python train.py --num_hidden_layers=11 --hidden_size=128 --num_attention_heads=4 --num_key_value_heads=4 --head_dim=32 --intermediate_size=1024 --vocab_size=8192 --hidden_act="gelu" --norm="layernorm" --norm_place="pre" --norm_eps=1e-05 --positions="learned" --qk_norm=false --attn_scale=0.177 --bias="none" --tie_word_embeddings=true --parallel_block=false --extras=["capped logits"] --init="normal" --init_std_qkv=0.028 --init_std_o=0.00596 --init_std_up=0.028 --init_std_down=0.00596 --init_out_by_depth=true --optimizer="muon_variant" --learning_rate=0.00719 --lr_mult_o=3.0 --lr_mult_down=2.0 --beta1=0.95 --lr_head=0.00814 --warmup_steps=200 --schedule="wsd" --decay_fraction=0.752 --decay_shape="linear" --final_lr_fraction=0.05 --batch_tokens=[8192, 16384, 24576] --max_seq_len=128 --doc_mask=true --train_tokens=131700000 --max_steps=8696 --dataset="wikipedia_en"
Each number is 500 + 40 x the weight over its row's rms, rounded and kept within 0 to 999. Layers, rows and columns count from 0. Numbers have three digits each. The size before them is the row's rms in percent of the matrix's.

# layer 4 MLP up, 1024x128, rms 0.229, rows 610-660, columns 0-127
099:511507503500543555488484560383467576504522448532465528530422458405537496533453540531514526489528474513486451507507551488542492532498499447500449519469508547523537548481453495510497536466496486533489482550528425509521447461575499505493520540474459479460503484451462570514448450398526445452524475554436513507495491493550523570499586506549553480447516494446493501480567501606486471520443
100:508491422472534481538501502580429492515464449552485471543480479448531493407490479461486497492529494492493528501490488530530549482511573518474516438467589473374461529484515482422483533485476499466536521580470523471514421538490528574469436533484589477512455486456505560517490480509497533469538559469461525509493536576461522542547514472465483440576525503544519425500477524503553526541437
105:485496479499564544474502499494559489445535456503548517558478495516481467488475537492479497563390440583482552473549457516458527574505478419525524489500498464428442579467484482485432428464474516473588497567522507459477453472620543498503475507512485409441507533499486523528517444450460552529509452548542462451461525521512504536505519523576516472468497492503546562500495535480543534500496
099:490434426533464504524533505477512553456514488564414552499457510500600537498422454524550437532583483455532510434467540476471437518494551493471491456509540535446578533527467498436448460456542485500467501519460534514503540588533458486449573490545577492468543524485554559500516494458480527460436511468451469480440501537504537521475552545480483469518499484460516471498560512533477469572492
101:461488506469463443552419443499547466491492482519566514518528548566475487528499496506467485459513477540498504529466514564452532582360493498473586534463537535482417448459489558487528491488535502474465540395599479519411441554500533539474550495467554465540478480459497539495500523516493507505502530524459548459482502490512519494521539465514543432508486527506493562506532460503599460474501
103:468509475469485496487534455564466534514504479525490506472498496430479499463505488505535560519510522494528520550440447451514554512438539434475509586488448365464456519529542599539550439495447550472449564478491469501443537518473537521539534602471454498507513612469613501480488516474494524479532466495507468505542472475526487542533495534462526485532563436502467497487461530488451553498494
108:512532576427503601461497509424471439494527512507532478501489415455503420454516531517378497518429568466540507472495533470507571529507530499500508503461575561487510507551458499555488485561472477524485567491453514505585505553475528518475516555508516522510538540455585462505498509434457514505458497429488454432487489522498453575484561503460423502517481497475497454480514533536531473525507
097:464448565507499512483474457469494517497539525489483426490505503485536523471522530517538535496517474525533572550601472444543517549536491486514517507546542519607434498545385509501540456423544523497459436512479461444530499393510510436451494447547523474495511417434554560506530513498492537520495510546501521503513576482530498484505432466448394487490555508501510481527535449535471485476506
096:547573478517479488467522461474545503535461521465464518479470521495508499543458567506562527457511451491490463438514510550459478521524486475491490549538525511545488545533381513428435545566530416436490585528449443577461520488507544506493496495512476489474596444486544491493500503463513467499584519437453511525591504466521498491548513429502500494536500523482447485441500551596430485511481
102:490443530556528459555517536443432473472494501490526540467483477514505501525523459605455538477501496505522482476453472522592471496453523428558521517464405440501565438533452485511540487506417429499478496428574517525543539435530468574486527532435530548466476514559522479519496458524510465527473518495506410506539536460466542547526535513472521447540507526528487579437483541524542508448511
085:515458538519527538484536544461594526525538494464401495490460645495455498499463494526494511449465498487540560487462432582502410489531552448509496460508524487491500464492529538486509518522508546485491515544507520451486472516438502485514551472520506430452537498524529511530472464499536472499488497396499405406568522551489513490563518453477526550469496589489457443468517523552466487493527
102:560510550542460558509507434534480536556528582578555504521541398473501371434519476526485448518428576430485477449530598493462520434493545515503472453454526557528483480479452507478519497502489516517495499520478533535565457529559474550488481496468459525487465484428521501498499498488462536545457541502538458452508491440489476588474516538528486525548513452506480469485445514494448541527509
091:459493573508527469485538431495529489554479471467454516459481492518500626506512450540480418415548519556532486549457551545482505496433562506535514416469412484490501470561531532527442549448466485504481529439518486535463500463571584520477566487543476566498473503550450438495526575511485467503522462475468482535546564512469434479485528447529518507527473475493460540466509494515484556486536
102:462454489531561473470513460483571509487509456458517563439452465499474519540503511480543504526543524495507485452540400478500502484496553487470531491447505503490461541496550477542470469533454568531500463506526535452465476464551481459499531535484512498500502572498443541494438463525465521461505589498495515430510417525501515432555575470557472484578635540497581411502491515441506534453523
105:541523481524536513544502508436424507557484464473494462453463550484453452494518484492520515564622491519428524514565523472502495443558481445558511534512494488475583504448511510472479495464537554435510534482491448475489556501459515447507559578438495519480544485470454504550477508528484584438450567494443510517482580458564528524470517521477517506450587468491472465458470470506573446463472
095:528581510503494408512476510510530576487456474512500480553506459490498505506460476472495478516564481500473541565491489446493492558488479537514563511481555443505485483534506527477406536423466484439444463512489500499465490549563590449457606510532511474457506535501521508547454496569544540525509474544463455467419445431493483478547486507556562520503456506515556478507586497493403544505443
087:471451492524479486528497505504516490528499595516505439549538496481420423507512570497438513490553515514513500510550514499560468519530495449526499475518496475466542466481513539479535558566432531541395501484476512546525506522578447359446534504512551465522392484521526560528444505472502546467534485497496502430396444463548462471493535509490449560477525484507500540534488536517466488508540
106:460523518505442498514485454413442507527498470481577520455549462471536461447567429447556458534546497478517508543531501564551458536564521523509554454505534513537494543529485511523469526521504478477547487514509520428500477424499510460485510506483490552482539490515538534470451472424479468516537467393559436576596533515523507461505425483528440515570450450469520443450526519490505490580509
103:538537582554485543468504520505505520568485416517495476458534541419484522499478540532501523451545454488510457565491539486517506488512489505523556493410525494594498540514509519507487486433486480487445444578444463516449404464513502500505503421473510432515495523490489485487554474516391508509502564472444558443404495506506554539527545504556507529537566496461414548457494506524504535507507
102:528475491510485537461515517591518404530518469546485483501538516515525468524503474493494412509562571475522467530482504495483510522465427456515523552462536535511508486505462542481480524526482517451410478555529508430457457566518478391485549489422489536474487573496577539460476520499516571518567510517477538474490584556493527502497529437536430453412478469515440499477499457545527433491534
100:464533550462416536604560481486545468550429515479517532532540473497439486488463480521478490462509505485529477557503505514505493451520440459472501517480557457466430518505484569504554462517531540437562392496577462510610559511497597484499481507522557489533476477493519525458536507411499504513510546465440465484491536550486481447472469522559486533523463504542506470423490562457502495514460
090:555542495505526515519497417488403548515486437544532453522487553458485546564508454495488473492486485497526453549535549483478522454501502522578508466555467491456475510494493401570514436416454523523458532538470476523589485450487502551510551420554496425529523553510505579486483510465416505563487544514533456530551457445501505459523485539498449514528502489423541497575462501497528474485510
109:496520454512477551520487528522436543467449470526493496502479507540484510436461437631466555480493521468495548566485507463447514453471548505431507454470532538511441481446482577456419540545409542489523528531512512534543515514504516505529477556485509502509516474504491481585476517628498468451512566378509474525441449530494524537469466547467501476497476507484511517529517494531461504580469
090:544476442554563514451548545523556487542452538500506495540496491448579503502481475474531448461472533469532517530488512456477526565489499459538521428467492469536490491436528466480479456561474532529478502518488571472501545531476440514484524525491483505502509484467500552428534576517415444535553485494485534516527502470537567454552451524417524496558464482434416502478480616568442522536421
099:478504532526531471483478515593560548452426452560567486504482503461470495492459508502529491537503475482557502530619558500487485535499535563448425527466503484518482501457505577527408467518547512416529509482492467483482587509497553452474538529484480573478493480487494532505481565454502489560446482537509498479502585442497514519506462543460496564487511514475468502432474492462504487512360
110:533498536536520523497444486488490542481506515478487460486535493484519476496587449527571480585524474523517545490492423496545543535464498595514478503468513459454507510501474498559486453518519563491491427492551494481448534404447450460522475420437545560485555487539492496480422471444495502550478521507467536464591534510566507499586509431471447547577519501466482488436482546437560493505476
102:523509391462445560625464546466556441502499519583504519527542543463510469488533497515475493529474487520545467503566511539543461531501502556528527485530547507426509546475473507458456468489392493492475521453476562474496483604525591414473477489518528504510566530503525481541463481469491532510546477461515468404477480498467496497506545512466406489503527497490473474491427519532501462544480
100:505441561551488472475520533555562527496493592458501507474497476385572505533485451482491530438524530507496510498506500504471510548483460539532476506467496540499394494546440531493513507531590471515474441573476520508498502473498526348495489488545536492518491449444502530505476501449526530464516470492427483499472589522550496511458512495460525506456557459492521499508484551603544489457430
094:551513550514559520537488511534383509511517508439504509596520536452495555567469518530541474503461478509434546510478517457544506548460537500487504458521472473515518490461540517502496539578443516563534503461504539574533486460446516509379505522467528464490437559554452538441442461567511491499501466483480500489405462487470530482493528547409490539537517440491482505549445485438492463540524
093:557492489544512529482497503535518454557559491461513508562486522464529596462467554590489531398484498507496437562488532471529548507462538465490437424459571505547492452428495486516506504495503479513443527515428392397540547492569503470498563510446502432507483530568492529485468465454498500465516544482536509523477504444510491487452482448504544518515453514553478579467524548520482496495543
095:448472429489506465542484458511543485531477495503510527524415491467457517550467461514469522490493495463515539557547469498492510528534519480486435449522490488471520488453541577485439526511507444494396539489414481505511497587477516553505457530465420535483485589508534550539493538548465403536561557536490511481513541534541550573485476395528520577529442507490539485461461542503453458538490
093:449513548483535506528475534513445562491546440415524458510513484535418519530438438481469465550417488452516522522517520478463530520568523461551515505494479510464512522570527431534475525491548452566485519458493474568480477524548517519560528492470438526500510453464493539493446510510472505432483532483581471505579441488641523523396524520464488514540456516482444460510505504517520539539483
092:492550562461470540527490527543480510461595517496588568471419515557475420563444527502553489483491487439525489513504463507503533489447461503539488501526429479516500480490461536442471437530441509498417497512519524451527497562502468538451560483543479521551504508477446546546512501479505557478504503472469489518425549561503590417523463533498512532511507546583469492423410486506504464485455
108:537486490506518494538545484573485476475472518607528479546488482496531431494462529512488470501540509502528487535496574356526583557471472516532465458474518502517522478479433496566518493489436444570500484472444514470490459458500535466475484476523532496463504496495561557423474524501560484501497511458509492517480474540441421564461553526443569462526434534496592506527474523538472452519414
093:493564458460533475477503510529484536438591482478497527507486444558483504516572536520452502558476498588517527465423541533525455501438490424572506444501561482537459500450517440469478513495482493549508433498489564432538404465531529482487552477532510608510528540463510440532531456531500472530483494494468560475579527514514511428556516453470512506450446522541490473477470535528489424528491
104:535524488446416499514548530516546482530508415548531537479494470503575484437546484475480548533483548469499551543481414493490540542434453524502453567508476484473517476491482472492469539481422496508451453507478498561598524424485478500489457468542486503546462483481505511435458500456542563561515473478467468482531540552514526576480548501483484490455598472556417467439538507471527571546536
096:489481405487484500553490561483472526435486447423443535476502502525447447478583550453464490507541502508508448510446527490446499545444536493546449513470513519531526554539546532470472537489539418518501525533437551478501485530484454441533516500582603487529463465444516464547491518551560424465509531472590466532560573450529467517478536484506497509532563475512492530461435549508480496511456
105:497507473538554398480538527464469568563515559399540442547556506489524417481487441490539514463452510475453494414518508493496512513461455520543461545452513537517483498485505552527494581595431542419479478579502512469573571522514518487463491490472469514499516429519536508519470507507470526485491503447469448459565500553524544512508504506449497527483598486533448503510510527512529429461501
104:450470436560529487476539450512473512477487524480451520510471529522420502496521597458515507495464499471476520545544548451531508433444514500578464506491537532516462473380467560494437424463503527470508508563542450453456523559519457485504528562588557453517559506480494522478506505516528502535499584472450514464424473498439442534493488547548432489558566495538483471513526490543498527483552
099:493494550566472530486489504500554456534450519557599402560549452456527458499455508521540530495497510535480530556499566504562487465459518488563504477437594531486516464520509463506487526522447522517568464459502500464569456480488503467491445521405522493494569526504508488434504447473559527458531492543544464440455520502505433446476545562490464515491476489579490490522397538477470478450501
092:475514439464403522435505537469462552507464457523548491505480502525540455431472482484573466525477538472487467451582508529520463470510535543500572455517608473493487487547415510485506509537458499552484461506481487537509511562507513515500532499469487421490481497519511463551530473512517583550514518512507545463559599521498519530552452515461503533513493505510450473479462541440542361473420
103:551554502523507519593474473480477497484555469383476489538533500518475485518492492507486517606534504485514536581485539483524425482610524441450487459500505522442516514524491465542475455545524425483532471531523421579568498483501515525457415504490480488521551550488463486452545501512467490459459483451474466454485524539552449481485467463530510469577458492610548488504523465462536488488473
098:550460551465425500534511479498480533550554502558548500513474395454559522503477529493478468552471440452507502471474517467491532471527507478417554452427519533523481523557492456467516504486507510473541426505447582460531493631505499488424475503470475495487468449461442529516428495491445545580560503497498525542513520464515574479453546501460529449539500480560535526551515469473521572513493
092:533515426552444432540463522478540486533440477486515563539528487531477568510518560476440565481489438493469510525457517385438494424489488560458407466436505535544548511541497504520491500501488516497467563514524507507557463522643476500501503452518517443521460474533502535522538541551462514534520541466497576561519487420485460530498503454512531483521527520469442507463502504500456458464544
105:506525451561499504539511446487516494455493469528524432545479597429459488482491543486493481528504500551483531612514547481443522501457500502485506540515541564505483470515467578516481436477518521508509466434460562463461625505551596464495479473462453462503406484504512534488525499445554499528532544483488544489484552480552524473446466571500510440493537508511480427516502438491560420502483
102:543493363520531457513518573419516553554489469521462520484429496443488575494427530524478451485550517617451518518582502457507539468489537501479528541478516499499490521454496569481506554517530511487467441576517460532560486484460496468471464452518529487527509573489512465539473510477494482514536479492521511463480516505507438503503462433513483574440597489440424488488463513499497537460552
100:444488465469483529528515471408497522452531493427573555535498513514487472509515606541514478413462521510493520496525514529455526523470486456498538465413613530463481468555412539456524471566473508488387531471534523520533439551440504472507489531451514471493538501455483497479536504577519502523538513497557533545473514557498470569477497542501446497508548440527549461553467506490483453495450
108:442474481460505478431526500501500467455412489522558533449487533526532537550462466502520521536477495478479497491565468454478479514507558514511519464516531531488572513591431471458452572416456511491517520478561507510559537472502494559486425480559540531448516510513497548483502529519578540433489492506389441553456426541491500515576493434535515539517489512474591508435483536490521457512449
095:438453505522570486477470511500582526452511490480553544519480545408474505550439428513418476487467548457526482460522511398561521494486537545450468406490537486543513476515484547500491537506491468543416483389488523547466518444545548576516540455491600486430520547503510455473571494537453485479541445485499503509531516530499501516540506522493503534485515467475489492510539546526470469484564
089:473539464475515461510495512452552453530477474532520553502439537517465508490438519475527467479417450435439467536562548512475547494548511493476397510505572544540534562482432533478445563464479511475420523449466463541470543527562572557485607453566482472516479539513470486538522470485472564488458467524486517504526484477470436473521474542529509477551480468495450539562507421524542547505507
102:497510541546487526460523441484464590486495491520482506546513442495547502471445443559501513513552489443442495505566524358506525581531623540492516498436546548536473489472502456521488554475494542479512494557480426452479511529516464496563519432515487499590557497506489532497497516465536533504463477545415518518500521464438489497513492503426561436529535498503488470459517493510496449483421